python train.py --n_layer=16 --d_model=768 --n_head=4 --n_kv_head=4 --head_dim=128 --d_mlp=3072 --vocab_size=36925 --activation="swiglu" --norm="layernorm" --norm_place="pre" --norm_eps=1e-06 --positions="rope" --rope_base=10000.0 --rope_fraction=1.0 --qk_norm=false --attn_scale=0.0884 --bias="none" --tie_embeddings=false --parallel_block=false --init="normal" --init_std_qkv=0.0202 --init_std_o=0.0 --init_std_up=0.0202 --init_std_down=0.0 --optimizer="soap_variant" --lr=0.0025 --beta1=0.95 --beta2=0.95 --weight_decay=0.099 --lr_head=0.00615 --grad_clip=1.0 --warmup_steps=200 --schedule="wsd" --decay_fraction=1.0 --decay_shape="pow" --final_lr_fraction=0.05 --batch_tokens=262144 --seq_len=512 --doc_mask=true --train_tokens=899200000 --steps=3431 --dataset="wikipedia_en"
Each number is 50 + 15 x the weight over the matrix's rms, rounded and kept within 0 to 99. Layers, rows and columns count from 0.

# layer 4 MLP down, 768x3072, rms 0.0621, rows 0-72, columns 1440-1535
71 47 35 34 83 43 52 38 20 75 52 44 62 78 42 58 32 44 77 63 58 62 31 26 42 68 53 49 50 49 51 39 45 63 52 36 65 61 37 47 78 78 33 64 36 38 61 93 54 81 56 44 51 44 64 50 39 57 50 40 63 67 60 78 76 43 40 40 58 29 42 57 57 59 49 47 56 50 44 60 49 62 33 48 61 43 46 44 41 53 50 61 44 62 17 54
60 55 30 65 35 36 54 42 72 71 41 50 34 42 56 57 49 43 33 65 59 49 65 11 55 39 67 67 52 42 33 39 68 41 44 62 44 56 43 58 60 61 45 27 27 39 23 71 46 08 23 55 15 53 38 41 41 23 55 49 48 45 61 60 65 52 36 55 51 47 51 28 59 54 49 64 59 35 52 75 40 82 65 42 28 68 37 51 44 71 29 44 35 38 32 62
56 37 53 51 47 58 69 10 47 62 56 57 57 61 82 35 34 55 19 35 32 65 79 31 41 36 41 67 39 65 62 78 49 33 40 53 23 49 41 54 35 57 78 24 43 51 64 71 61 43 46 61 85 52 66 31 53 25 60 42 21 42 52 36 54 53 47 59 63 44 41 79 38 50 60 55 44 36 47 78 32 34 57 38 08 31 50 62 75 58 38 65 32 20 36 31
55 43 46 32 49 56 55 48 05 82 49 57 53 16 87 59 38 36 58 55 53 49 32 50 66 66 45 63 40 61 68 33 60 05 57 57 48 51 40 42 50 51 44 44 43 46 52 30 30 55 44 51 30 72 76 44 57 62 67 57 48 46 68 48 78 59 62 21 55 64 98 74 88 38 48 53 59 37 69 62 48 63 62 51 19 82 54 43 65 64 70 34 57 52 55 48
33 43 47 71 54 58 25 62 53 42 50 50 57 62 68 51 45 65 21 40 18 62 33 84 21 69 39 47 43 38 74 45 38 46 54 35 62 35 20 29 53 53 46 69 80 41 39 33 49 75 56 45 62 64 42 61 26 54 10 43 60 71 33 62 52 53 46 43 22 46 76 34 42 36 36 46 60 72 58 57 44 40 53 54 43 34 45 36 50 61 61 62 48 55 74 46
47 29 29 49 55 25 58 50 35 37 38 54 55 57 50 50 27 46 36 33 19 66 52 65 45 29 56 57 31 52 71 79 35 46 74 50 24 52 48 46 38 44 34 88 44 46 70 69 54 17 53 36 42 64 46 65 68 64 72 34 49 61 63 41 64 26 60 55 41 62 70 38 66 41 67 70 44 69 26 50 76 79 36 50 63 48 39 61 75 73 36 59 43 72 48 22
64 47 54 50 37 48 60 97 80 59 46 65 50 59 59 59 50 46 65 68 19 43 65 71 52 44 83 31 49 25 62 40 39 29 62 43 18 48 46 74 61 50 84 33 53 65 84 60 39 23 54 35 33 28 52 38 52 60 23 40 27 64 29 45 38 40 54 43 69 55 49 48 47 90 78 28 54 47 40 44 56 68 63 40 50 36 42 47 48 36 82 27 68 53 31 35
39 55 58 42 58 63 44 30 60 44 52 47 44 62 50 60 50 37 44 56 44 45 32 56 28 66 38 41 36 52 46 27 38 62 40 44 47 53 47 63 37 46 55 24 24 82 38 81 26 31 33 51 60 48 70 33 33 56 43 58 72 35 42 30 33 35 61 24 40 45 71 34 72 32 46 63 40 52 71 68 53 67 30 51 35 61 49 36 50 62 29 74 41 59 27 49
61 51 88 49 61 24 40 40 43 47 86 58 37 67 47 56 64 55 37 52 38 67 48 40 52 39 42 57 64 30 47 50 69 41 55 45 28 40 89 46 81 64 44 60 53 44 47 52 26 47 36 45 69 47 25 47 49 65 46 43 45 43 44 64 79 67 56 59 35 47 32 50 55 19 40 56 38 50 42 31 33 48 31 35 33 39 64 52 51 42 71 50 34 57 97 54
36 53 63 42 47 80 57 67 30 31 41 22 50 72 36 27 43 45 46 24 52 46 08 70 44 74 59 48 38 60 32 35 67 58 29 59 60 79 35 48 54 55 47 34 44 50 47 53 31 43 62 45 71 46 82 76 31 48 26 46 39 50 35 71 53 32 32 62 38 47 53 59 40 56 67 39 52 69 45 54 42 46 43 33 44 58 49 46 42 61 59 56 21 47 44 39
44 49 59 41 43 41 33 47 44 72 46 26 44 49 64 38 60 55 33 52 56 60 76 44 56 32 20 58 60 37 35 53 46 50 50 70 76 80 42 48 37 32 42 42 18 62 35 39 56 52 42 74 65 37 38 71 65 51 72 49 59 38 55 49 56 91 50 37 49 43 51 65 78 50 57 50 31 59 58 42 80 35 45 47 33 47 63 23 34 50 83 65 84 53 77 49
40 56 26 44 57 21 46 72 28 41 58 34 25 52 78 42 50 51 50 67 61 54 60 39 59 46 53 55 34 23 53 65 39 41 44 49 44 35 45 32 47 47 38 50 45 53 84 40 64 45 50 53 31 46 33 58 72 61 74 30 39 19 53 29 33 36 49 31 40 43 35 50 30 40 50 54 48 64 29 65 27 44 70 44 29 39 41 52 58 75 51 47 58 70 67 46
49 77 28 33 58 53 68 29 62 69 17 32 28 44 48 55 49 81 55 21 48 57 37 61 51 36 52 55 45 34 39 45 35 53 56 60 71 48 55 28 54 59 47 30 28 42 56 37 51 28 66 53 33 55 59 31 41 51 99 35 63 26 57 36 24 35 17 49 40 67 71 53 76 27 51 42 46 52 56 42 76 68 50 46 87 39 37 53 58 27 39 47 35 27 48 33
60 57 36 49 49 40 42 43 50 54 61 43 50 52 66 36 34 65 55 61 58 64 34 25 54 41 46 35 42 39 56 19 41 54 49 32 12 65 45 46 38 55 40 55 75 31 55 45 48 33 63 74 58 54 13 33 35 59 39 41 29 38 40 41 56 34 42 39 46 59 43 48 35 31 49 72 55 36 45 48 60 26 34 37 23 57 17 38 50 56 27 60 40 67 55 67
35 51 52 36 49 63 37 44 65 52 54 41 51 50 41 40 35 35 11 52 79 55 33 61 56 62 45 58 42 49 40 43 67 46 57 23 34 42 19 63 27 65 82 66 38 50 58 42 54 47 63 53 32 54 37 45 60 53 63 55 05 53 47 64 39 41 38 33 39 54 48 51 63 74 63 68 72 49 69 46 56 55 54 44 74 36 66 64 53 54 80 47 29 50 65 47
47 53 39 48 24 40 54 29 63 46 56 47 39 50 49 52 61 41 39 54 58 54 34 33 43 43 40 53 90 48 55 73 43 28 61 36 33 53 42 44 64 60 45 42 47 52 36 56 53 51 46 53 60 48 52 66 41 50 60 72 36 54 48 49 43 66 44 40 33 38 83 73 63 31 60 60 68 33 63 48 47 77 60 55 64 74 74 45 35 51 69 54 57 49 45 56
59 49 39 15 37 48 55 50 94 23 45 69 62 61 31 57 68 43 47 48 55 47 50 36 46 57 37 39 38 38 79 59 48 37 61 49 57 38 84 24 53 73 54 33 49 39 71 42 36 45 64 34 45 39 66 53 43 58 28 48 57 43 29 55 63 45 48 32 35 67 53 44 46 54 61 60 63 64 36 54 45 44 37 60 49 54 39 69 52 59 60 42 80 51 40 70
52 60 32 89 62 81 49 50 62 55 53 67 71 33 44 46 57 37 69 46 65 33 39 40 15 55 47 51 58 53 38 40 65 54 66 64 53 60 48 52 53 63 40 33 34 65 51 54 48 43 39 35 45 48 41 38 35 51 40 44 44 61 48 44 39 38 24 60 39 57 41 58 68 52 49 52 54 50 48 69 93 63 63 62 79 36 41 57 31 12 65 42 84 44 54 54
33 47 47 56 56 80 59 76 62 05 38 54 35 42 51 62 82 62 63 48 62 49 46 70 19 46 47 61 31 54 99 48 47 53 46 58 34 63 65 42 18 51 66 44 47 74 65 51 30 71 47 50 42 38 48 31 46 81 52 64 41 40 56 27 47 64 76 36 39 69 28 41 25 62 50 52 42 48 47 55 68 38 33 48 59 72 51 24 33 72 49 37 58 79 23 33
49 22 31 11 58 54 48 76 34 53 55 60 57 57 47 45 61 43 44 40 37 32 58 36 46 67 36 59 49 64 50 68 47 73 66 22 63 56 78 75 35 46 18 45 67 50 51 24 47 48 51 23 50 47 47 25 34 47 46 59 42 56 52 30 59 54 41 66 44 61 69 19 37 63 51 39 24 55 34 45 65 37 61 56 49 36 68 57 64 61 65 53 28 53 60 49
49 62 62 48 53 46 60 39 16 74 75 53 44 74 69 51 61 46 39 27 64 51 25 30 70 54 47 54 42 16 72 32 72 47 31 75 45 65 58 46 55 62 43 36 68 57 65 60 20 54 62 55 78 25 34 31 44 42 32 60 66 46 59 32 39 57 34 40 64 60 48 60 64 29 99 21 39 30 39 31 47 62 49 26 41 36 73 62 57 22 41 58 49 64 41 20
33 73 34 50 30 48 56 34 76 55 42 56 50 44 37 22 57 58 51 55 39 52 59 50 38 44 59 55 81 62 63 78 32 56 65 60 47 65 60 51 54 58 38 32 30 56 33 36 36 66 28 54 29 45 70 84 53 52 49 46 57 40 67 55 38 56 46 28 44 30 73 41 39 55 65 30 15 62 53 72 68 42 49 68 49 59 54 53 79 41 34 21 70 57 72 21
45 32 33 49 63 69 38 75 36 27 56 62 46 65 55 52 46 68 47 50 58 43 54 62 34 63 45 57 50 60 56 50 65 28 30 57 82 72 28 42 53 58 62 44 50 39 50 59 72 59 51 60 48 66 60 55 52 51 89 42 43 56 49 23 73 49 57 49 54 66 63 57 64 40 55 44 66 48 50 24 48 48 61 67 29 39 52 59 54 44 67 54 63 41 57 55
50 45 49 43 64 59 44 51 43 53 36 50 61 52 38 50 14 41 47 45 62 52 49 63 59 61 58 63 28 52 45 45 56 39 70 43 61 39 60 18 35 43 45 49 56 67 50 58 43 60 51 27 55 42 36 67 44 80 46 47 39 62 49 50 44 65 84 41 45 49 45 48 50 50 61 47 27 40 39 60 43 70 36 43 64 34 59 55 74 77 65 22 23 63 49 40
38 56 39 58 58 38 27 59 50 46 38 58 60 57 28 16 31 81 60 75 37 32 62 42 35 74 69 56 52 46 40 29 38 70 35 51 26 37 52 48 26 56 60 52 32 60 23 59 34 44 74 25 28 58 44 63 20 53 72 60 46 73 44 59 62 67 48 53 47 34 28 25 55 68 45 68 48 30 48 24 51 54 45 42 58 59 39 54 35 34 38 28 29 45 72 64
47 29 67 78 44 51 31 46 55 58 34 29 11 38 67 52 33 45 51 46 29 37 66 50 36 36 54 83 69 83 43 63 68 69 41 49 48 36 34 36 75 62 64 30 81 35 50 64 19 58 60 86 48 50 29 33 47 52 38 27 43 53 52 24 33 54 57 42 59 54 46 52 47 66 45 59 42 41 40 64 34 63 69 47 56 49 59 59 38 58 70 42 52 53 41 60
44 46 08 32 65 70 51 46 58 38 49 60 44 75 60 51 34 60 51 47 61 56 48 54 21 31 45 50 47 60 61 49 44 40 69 43 42 61 50 53 35 54 51 65 44 53 68 42 68 60 85 25 65 41 24 37 58 79 55 34 61 13 72 60 44 69 49 42 40 69 43 83 54 78 37 52 35 44 54 63 44 59 74 53 69 64 45 60 40 76 63 61 54 60 45 22
46 58 52 41 52 32 67 55 49 35 82 56 44 50 70 61 67 59 58 31 71 46 46 60 57 29 39 53 41 41 58 66 45 49 46 54 48 77 44 52 41 45 44 66 43 52 56 33 81 42 62 66 59 52 48 67 35 58 33 67 45 54 31 47 70 71 61 55 52 45 67 24 49 46 41 35 42 43 55 61 78 56 67 42 51 42 50 44 63 33 84 47 67 43 42 46
22 68 70 48 70 39 67 49 67 54 45 62 29 47 50 55 48 38 43 49 57 25 56 56 59 61 70 76 59 56 53 61 63 44 42 65 26 63 46 57 40 37 75 61 02 37 56 33 69 46 55 57 69 38 61 24 79 57 30 59 53 38 44 82 38 26 46 44 66 54 61 30 39 48 44 50 36 33 52 88 56 77 53 38 34 57 52 64 60 52 33 25 47 58 43 58
70 46 36 66 57 49 38 51 46 61 54 65 29 59 71 46 53 29 24 48 52 40 65 42 63 21 44 24 30 63 56 37 30 40 60 28 68 66 41 47 42 54 49 55 53 63 36 55 53 61 30 52 58 52 53 57 64 56 48 41 45 45 54 76 45 63 33 55 36 31 73 56 53 50 48 39 56 72 65 46 57 58 70 46 55 46 57 56 51 28 00 45 49 51 66 56
57 20 90 50 60 80 51 70 69 31 65 58 47 38 64 51 41 63 54 62 40 29 47 59 50 76 50 97 24 63 43 26 59 46 30 30 35 47 70 21 89 59 48 17 61 64 79 54 41 45 63 44 78 36 58 50 45 37 55 49 48 48 44 66 38 52 69 47 90 72 80 57 72 67 79 46 41 77 67 36 56 47 51 73 75 55 83 51 30 36 27 53 47 54 60 57
42 41 51 41 61 50 71 51 43 48 25 34 19 38 57 34 76 54 27 39 51 49 37 51 54 44 32 55 50 46 52 71 34 72 79 65 50 73 32 44 54 58 38 41 30 61 36 26 64 52 54 50 64 56 39 50 54 54 53 43 58 39 56 38 42 61 46 75 77 50 64 62 56 41 70 47 63 57 68 68 47 53 70 52 72 55 68 58 62 41 13 28 57 61 32 54
57 29 43 39 67 63 54 48 59 44 53 73 41 44 43 58 66 15 53 23 57 50 63 48 73 30 11 38 40 52 64 54 43 21 66 53 40 53 77 80 50 39 48 43 54 60 58 32 46 31 45 36 59 62 68 17 41 32 48 35 24 67 27 40 66 61 40 76 24 46 44 39 70 64 56 63 17 57 39 08 45 56 49 24 43 39 72 31 21 33 61 88 58 63 71 46
76 33 31 62 40 70 47 62 55 59 47 58 52 60 35 47 48 35 46 41 67 30 39 35 62 47 39 49 34 20 24 65 49 59 76 36 40 58 65 41 60 36 46 49 76 18 60 73 43 48 34 61 50 51 43 43 63 54 69 44 40 42 83 56 44 45 60 35 51 74 72 35 63 65 40 47 63 67 62 29 44 28 43 54 54 43 39 31 58 71 52 79 57 75 77 41
55 22 47 69 35 36 67 49 52 51 99 54 38 37 53 52 37 41 42 49 33 29 57 26 40 66 63 34 64 28 65 61 50 50 76 64 77 48 54 55 40 47 59 71 47 30 57 44 57 56 42 41 69 31 36 59 45 44 55 39 57 40 62 59 70 32 82 44 37 49 60 08 57 33 68 69 31 60 45 77 69 43 55 50 81 55 98 49 66 52 53 48 55 44 35 54
39 56 36 51 70 35 54 51 47 62 56 51 55 28 63 18 56 17 48 45 43 41 45 57 49 77 33 18 57 56 22 74 55 34 28 29 28 48 71 40 55 36 43 40 22 41 64 50 44 42 37 38 48 52 52 38 55 42 26 54 61 46 58 74 63 41 76 40 33 69 50 36 21 69 45 03 63 31 50 57 78 59 69 27 43 49 55 47 35 42 50 38 42 31 34 20
66 36 62 44 75 69 31 62 57 61 70 59 36 52 50 49 50 43 49 51 63 34 68 49 42 40 51 34 62 34 38 54 35 71 29 44 25 37 64 53 62 55 55 65 59 44 62 32 37 34 36 50 51 56 56 54 55 55 74 44 55 51 27 43 41 65 63 27 57 57 21 26 60 60 48 47 71 39 52 74 49 51 44 49 56 52 61 62 75 53 52 70 63 60 34 64
47 48 43 45 39 51 18 57 74 54 22 51 49 46 08 71 61 27 56 58 56 61 34 57 53 58 51 36 54 37 38 55 60 52 72 47 46 38 50 33 33 41 41 50 64 52 48 36 54 41 57 74 72 58 72 50 47 46 47 39 35 58 54 49 40 65 49 60 41 48 57 70 31 55 60 53 74 72 32 47 26 57 50 44 21 55 41 58 25 47 59 28 60 76 49 56
56 51 11 50 37 50 59 54 41 43 57 55 59 50 19 64 60 25 49 63 55 43 72 58 26 36 57 52 39 40 46 74 99 45 49 67 31 51 76 45 22 26 66 65 63 19 60 54 41 55 38 50 57 66 28 60 58 67 41 47 69 13 82 52 56 37 45 48 69 58 32 47 71 54 61 46 47 26 65 35 73 48 00 46 27 53 60 37 77 48 40 41 42 47 53 78
42 29 72 61 47 49 22 54 46 63 44 46 44 40 52 63 67 52 65 76 44 34 44 52 51 49 65 38 41 65 43 52 63 55 41 46 53 45 64 62 30 42 40 42 46 27 66 28 69 25 59 46 58 11 37 72 67 35 16 54 55 36 33 43 34 44 65 41 41 40 44 56 43 54 61 27 71 32 49 19 37 62 33 60 24 40 34 40 68 42 31 53 57 52 40 63
54 22 62 89 74 58 56 38 26 55 69 49 35 78 57 59 50 63 75 53 50 51 63 55 35 63 31 59 42 54 59 42 52 45 75 19 56 66 28 70 75 55 55 64 67 57 28 67 69 76 44 66 69 21 61 26 35 42 56 59 34 54 46 57 31 50 63 45 34 46 55 41 52 19 48 38 24 23 64 59 27 40 57 39 52 60 69 77 49 60 88 45 54 81 54 36
64 47 60 68 66 49 64 57 50 69 54 55 66 30 39 54 50 49 44 38 42 44 49 31 54 39 53 61 38 37 40 52 47 42 58 53 61 36 39 37 42 70 41 30 78 43 56 57 57 57 44 50 38 35 54 51 39 40 48 50 42 65 45 50 57 50 63 35 44 63 84 62 46 71 57 46 44 30 19 48 48 75 66 26 53 51 52 57 39 53 32 52 48 21 23 62
22 41 78 45 79 49 39 68 26 57 42 61 45 51 57 45 52 36 35 70 32 50 59 14 38 51 58 30 50 65 24 53 38 18 22 61 56 60 48 53 48 45 71 61 75 49 66 66 60 30 46 62 49 65 41 38 33 52 65 36 37 37 45 55 45 68 54 36 73 51 30 70 50 36 59 65 51 62 34 56 24 73 76 34 61 42 37 42 59 40 32 33 54 51 39 37
56 47 64 56 23 55 52 57 52 54 42 49 66 53 73 25 57 43 39 44 58 45 44 35 61 62 46 43 57 68 36 48 80 71 29 69 70 60 47 69 38 44 47 32 53 33 57 65 40 61 55 41 14 42 61 44 66 47 37 51 75 44 68 56 56 21 56 60 39 56 45 51 55 41 60 49 42 48 29 75 51 56 55 62 49 55 65 67 30 42 49 50 32 69 75 37
51 47 25 59 64 42 17 33 48 67 41 53 43 60 51 59 51 00 32 45 27 34 49 36 69 53 49 24 56 59 68 93 47 55 77 43 26 68 52 46 31 52 46 81 48 22 56 36 38 66 44 49 58 48 74 42 58 75 49 47 70 37 33 55 43 94 49 46 36 60 68 37 64 56 26 44 52 28 48 46 54 30 34 57 46 52 64 49 55 62 44 61 43 48 60 47
47 62 33 27 42 70 52 40 86 48 61 68 41 49 51 47 37 41 65 30 33 31 69 53 28 23 26 32 42 31 51 39 47 65 51 54 77 51 68 39 41 47 59 43 34 62 54 34 38 38 64 64 46 40 46 50 62 35 58 83 57 39 54 19 52 72 33 53 44 61 41 31 39 74 58 49 59 55 44 52 65 49 58 29 26 76 79 56 64 32 70 46 47 47 44 44
48 55 45 42 49 65 45 50 26 75 56 34 64 49 53 50 60 47 22 43 48 60 76 40 33 64 39 70 60 54 47 46 67 54 35 43 39 39 98 52 49 43 46 56 44 58 45 52 29 58 46 41 69 63 73 37 44 41 65 44 43 45 76 37 61 69 65 35 16 37 56 45 72 43 68 58 48 38 34 45 43 56 31 54 33 52 42 66 49 47 26 55 70 74 68 59
63 56 51 37 37 68 22 33 37 30 37 64 42 43 48 72 60 25 73 35 43 28 69 64 55 60 60 61 60 45 45 51 26 34 61 74 44 33 52 37 26 39 25 65 23 56 43 40 61 14 65 40 32 47 27 25 52 40 42 60 75 51 55 31 33 37 13 33 14 68 47 27 20 57 51 43 33 50 76 67 51 32 44 48 62 65 50 36 58 47 54 26 53 46 67 80
61 69 23 45 53 45 42 53 54 57 74 41 51 61 54 01 28 54 41 66 31 31 57 61 55 42 66 63 58 30 33 56 45 47 21 73 62 45 63 23 49 40 66 57 42 74 37 40 52 38 46 49 56 61 48 61 49 47 51 67 59 64 29 40 43 32 55 34 52 53 31 54 52 48 51 55 28 72 51 69 62 49 73 33 75 43 63 79 33 53 43 56 42 48 69 45
56 41 57 28 47 52 35 81 32 64 50 21 55 49 68 55 69 69 62 46 45 59 45 87 70 59 41 45 51 26 49 64 61 55 70 71 41 59 26 52 15 62 55 29 48 23 67 19 56 39 36 39 50 33 39 41 49 33 34 63 35 62 53 34 50 64 59 38 51 46 50 60 43 25 39 50 56 54 55 44 39 31 40 15 75 49 45 62 66 57 57 28 52 39 19 49
11 46 60 56 53 39 47 75 66 71 54 45 53 45 52 69 62 28 54 43 68 28 53 54 65 41 49 53 38 31 06 60 45 73 37 52 68 35 51 53 53 47 40 44 49 56 61 57 58 49 47 66 32 57 37 24 50 49 39 67 37 37 53 45 41 29 46 67 11 47 53 49 24 29 53 46 32 40 29 59 60 43 28 65 22 66 52 52 60 23 61 29 33 39 59 29
43 62 57 37 65 45 37 48 38 59 75 32 41 48 58 47 36 56 48 66 35 47 47 45 25 62 67 65 58 14 23 37 30 16 49 48 57 32 24 60 58 45 52 48 44 37 48 62 39 36 61 68 17 36 45 80 53 51 44 64 69 22 41 30 48 33 58 54 44 53 53 74 47 52 38 23 47 76 76 59 31 63 44 48 64 67 84 41 43 58 31 50 37 31 37 77
49 64 32 50 64 23 63 35 56 38 37 40 50 69 42 27 25 31 71 57 48 46 56 55 17 29 70 39 28 34 70 47 32 03 36 67 61 45 36 52 59 76 63 48 76 56 32 90 60 52 72 46 46 12 61 47 58 44 48 55 76 67 40 67 57 38 45 68 52 43 46 55 55 77 28 43 57 63 43 62 41 69 52 61 38 21 59 63 66 44 38 59 54 56 37 71
43 33 35 77 63 50 36 68 88 54 27 58 66 49 60 58 39 69 56 61 40 79 49 44 65 53 67 36 58 09 35 60 44 43 59 45 56 67 59 58 42 69 38 54 63 44 20 62 28 54 62 52 75 63 34 49 40 35 65 02 66 32 60 59 45 59 46 73 40 42 50 42 52 52 43 47 47 73 37 66 70 32 43 50 35 40 21 37 58 54 46 33 38 43 58 56
66 59 14 50 56 59 51 72 53 75 39 40 53 45 70 58 55 37 38 57 72 47 52 41 72 52 42 53 40 41 61 83 33 50 63 48 55 52 41 52 56 47 71 33 35 42 52 17 41 29 56 62 65 69 67 44 71 60 51 57 48 61 77 26 47 26 47 56 42 35 80 79 37 48 26 70 54 51 65 42 42 57 59 54 39 40 60 61 29 61 51 20 35 42 59 55
38 50 54 55 36 57 60 52 55 50 56 62 53 39 58 60 44 69 38 56 74 26 61 63 43 37 35 33 59 80 47 42 42 66 65 73 67 31 38 80 08 53 41 63 50 65 64 38 62 63 59 64 39 33 54 22 34 44 84 73 48 76 44 40 36 45 31 27 46 33 20 56 62 43 55 59 73 50 58 63 60 54 33 35 43 30 49 45 35 33 47 71 49 58 57 67
30 65 49 55 59 29 50 42 68 69 52 41 44 73 47 66 89 57 53 43 72 55 71 59 33 57 70 55 38 40 34 50 31 59 53 54 88 50 47 39 55 44 76 62 50 37 53 36 45 42 50 71 42 62 83 43 33 55 50 51 68 82 27 60 34 30 37 41 46 68 38 49 56 49 62 54 51 38 50 31 39 44 52 27 66 51 45 60 65 58 52 19 54 61 58 52
45 50 32 70 45 37 44 64 55 41 60 51 69 38 46 64 65 66 58 41 30 72 41 11 25 60 57 39 29 51 59 47 51 41 68 79 65 42 52 33 43 43 67 43 54 35 48 49 55 45 30 32 50 63 31 74 33 48 71 53 63 47 45 61 69 47 74 62 52 52 35 64 27 38 24 54 55 59 62 47 42 50 38 50 61 55 38 60 39 40 07 55 54 58 59 43
58 52 51 58 30 69 64 52 60 46 58 28 48 85 43 53 63 32 23 16 36 65 22 26 40 53 55 58 59 31 48 29 53 51 53 41 66 76 49 70 47 39 55 47 21 48 50 28 69 50 49 49 56 65 49 38 51 85 78 71 64 40 16 42 60 53 52 32 45 28 68 37 21 63 45 47 42 56 52 74 31 69 55 54 85 62 54 30 43 49 67 19 63 48 46 49
54 44 57 68 37 50 43 75 58 67 47 39 45 65 61 54 78 66 45 33 22 65 53 56 63 30 62 64 35 66 59 17 63 37 44 33 21 64 23 57 54 39 40 52 53 39 34 13 44 74 79 39 41 39 35 39 45 22 36 43 60 63 47 48 51 52 54 32 51 35 25 19 71 27 56 57 48 11 79 61 67 32 49 37 43 47 44 46 59 74 51 52 65 66 40 30
34 50 56 62 46 40 54 41 39 91 32 42 34 38 55 73 46 70 48 60 70 45 78 44 68 51 41 46 61 38 39 53 49 45 40 43 50 65 50 44 52 40 79 71 30 55 30 64 35 85 29 41 43 66 39 31 63 75 69 55 55 67 62 59 47 61 76 42 57 69 84 48 55 62 41 55 52 53 84 54 60 38 63 49 64 56 48 34 64 55 40 35 39 60 51 22
59 34 33 33 62 80 44 52 67 37 50 35 67 54 43 43 46 25 20 72 38 59 94 42 72 40 71 52 70 67 45 45 57 69 65 24 32 22 57 52 75 35 37 62 55 25 61 41 46 50 47 54 41 48 35 48 60 58 35 48 07 62 57 72 46 56 58 48 44 42 21 40 36 18 64 46 37 67 37 58 26 59 43 55 51 62 18 51 49 55 49 63 48 62 50 33
68 54 48 33 51 64 48 53 63 36 45 37 56 38 45 31 35 63 45 49 58 46 50 66 59 66 65 52 58 44 58 36 65 52 49 81 47 67 53 63 60 53 39 25 53 35 42 54 69 31 36 59 27 32 54 43 46 58 41 47 43 46 59 43 52 41 48 54 35 61 79 21 68 44 47 49 55 58 34 38 76 62 68 46 48 54 60 11 53 38 49 43 39 67 70 38
54 64 41 50 49 42 48 58 54 44 40 37 66 29 68 54 54 62 75 50 54 53 38 46 62 63 39 57 54 33 53 25 52 45 46 53 31 64 56 45 19 50 59 08 32 52 37 74 61 37 54 65 25 49 46 42 48 66 33 38 34 67 78 47 43 48 45 32 72 47 59 74 59 37 29 58 38 50 63 17 54 57 71 46 36 32 26 46 36 52 58 45 31 49 41 47
44 39 70 38 46 69 63 42 58 31 71 52 44 51 27 58 29 36 58 41 73 17 97 55 60 49 81 56 30 31 49 38 53 63 64 36 43 53 74 54 54 47 57 52 62 70 55 54 19 47 65 48 35 67 66 47 07 55 62 57 33 45 30 41 40 38 50 52 55 48 61 42 44 59 44 54 35 44 58 56 15 61 50 83 46 31 52 53 90 19 51 65 40 54 08 48
47 45 59 60 62 48 23 52 81 65 43 48 58 59 43 42 35 40 37 35 63 46 64 59 49 48 53 42 45 56 40 54 65 50 69 60 74 72 67 46 58 35 51 55 65 31 36 80 43 52 66 42 71 50 57 45 64 68 56 40 37 65 60 76 62 85 42 31 27 53 18 32 46 66 69 22 81 57 48 51 53 36 63 56 75 46 47 67 81 37 59 37 36 40 29 53
64 68 89 82 49 39 45 31 44 52 72 54 48 82 60 55 66 30 53 16 77 39 54 55 61 54 71 69 30 32 38 47 57 53 69 63 48 57 52 59 20 50 48 60 54 50 40 42 37 39 53 59 56 43 51 37 42 71 60 10 53 49 77 47 62 55 61 56 23 39 18 21 08 51 17 68 59 73 20 57 48 48 44 57 35 57 53 46 50 53 47 63 52 59 50 45
35 33 62 34 21 58 30 80 28 14 47 90 43 29 70 35 34 56 45 41 91 67 58 57 57 33 62 19 37 53 37 77 78 82 28 56 30 54 14 89 39 01 41 75 68 45 14 48 61 29 50 36 64 32 63 57 59 62 59 64 44 51 36 39 44 53 37 48 30 59 19 44 51 40 21 38 23 43 62 59 29 33 61 31 44 41 48 27 43 56 69 57 23 67 27 43
38 59 32 46 59 30 51 51 65 49 40 58 57 20 53 57 79 40 53 32 34 21 52 35 65 52 62 56 39 73 66 37 38 16 68 46 35 26 49 62 71 39 71 30 46 47 45 57 75 56 60 69 65 47 67 37 27 44 39 46 55 54 22 47 49 51 36 28 57 55 59 21 41 69 52 51 39 44 66 31 55 55 88 51 49 44 57 62 70 52 64 71 63 37 45 77
47 59 43 45 66 43 62 48 52 43 48 83 41 66 36 48 00 52 45 65 74 48 42 37 23 46 37 32 59 59 35 41 21 54 47 42 55 67 45 45 54 60 69 55 48 73 59 43 50 48 33 56 46 25 59 63 53 77 44 45 50 56 59 68 41 39 58 52 67 56 45 63 53 30 53 61 47 50 52 53 66 42 50 23 48 54 54 67 50 52 60 46 36 69 45 53
68 34 31 29 71 65 44 48 61 24 47 33 41 51 67 51 51 42 40 35 66 39 70 62 81 79 52 25 61 47 73 46 63 46 48 22 53 47 61 68 60 60 48 47 79 50 58 64 61 47 51 57 61 43 47 53 63 41 69 66 33 63 64 39 46 53 40 84 46 29 55 44 56 49 66 70 36 29 63 39 39 58 73 75 57 48 33 68 53 57 69 52 46 66 30 87
48 54 65 52 33 55 66 56 62 20 43 59 40 44 41 55 51 35 70 81 27 51 73 65 39 59 31 35 47 56 43 61 23 63 33 61 39 81 70 39 64 51 38 30 49 26 46 43 55 47 33 48 58 46 50 48 66 42 40 38 36 70 49 57 55 67 35 52 49 50 65 56 66 40 64 58 64 75 57 46 66 54 44 46 35 52 75 51 67 49 51 56 53 33 58 81
71 50 36 82 67 50 72 53 70 67 78 61 33 65 62 41 47 28 73 41 30 67 55 37 60 41 52 48 02 45 37 51 67 32 58 51 38 44 48 32 44 43 26 79 63 36 69 55 43 46 29 62 43 62 65 51 50 53 00 30 46 58 52 32 61 60 54 48 50 46 68 58 40 49 69 38 67 57 60 13 42 46 44 26 37 35 39 10 65 40 73 43 62 32 77 23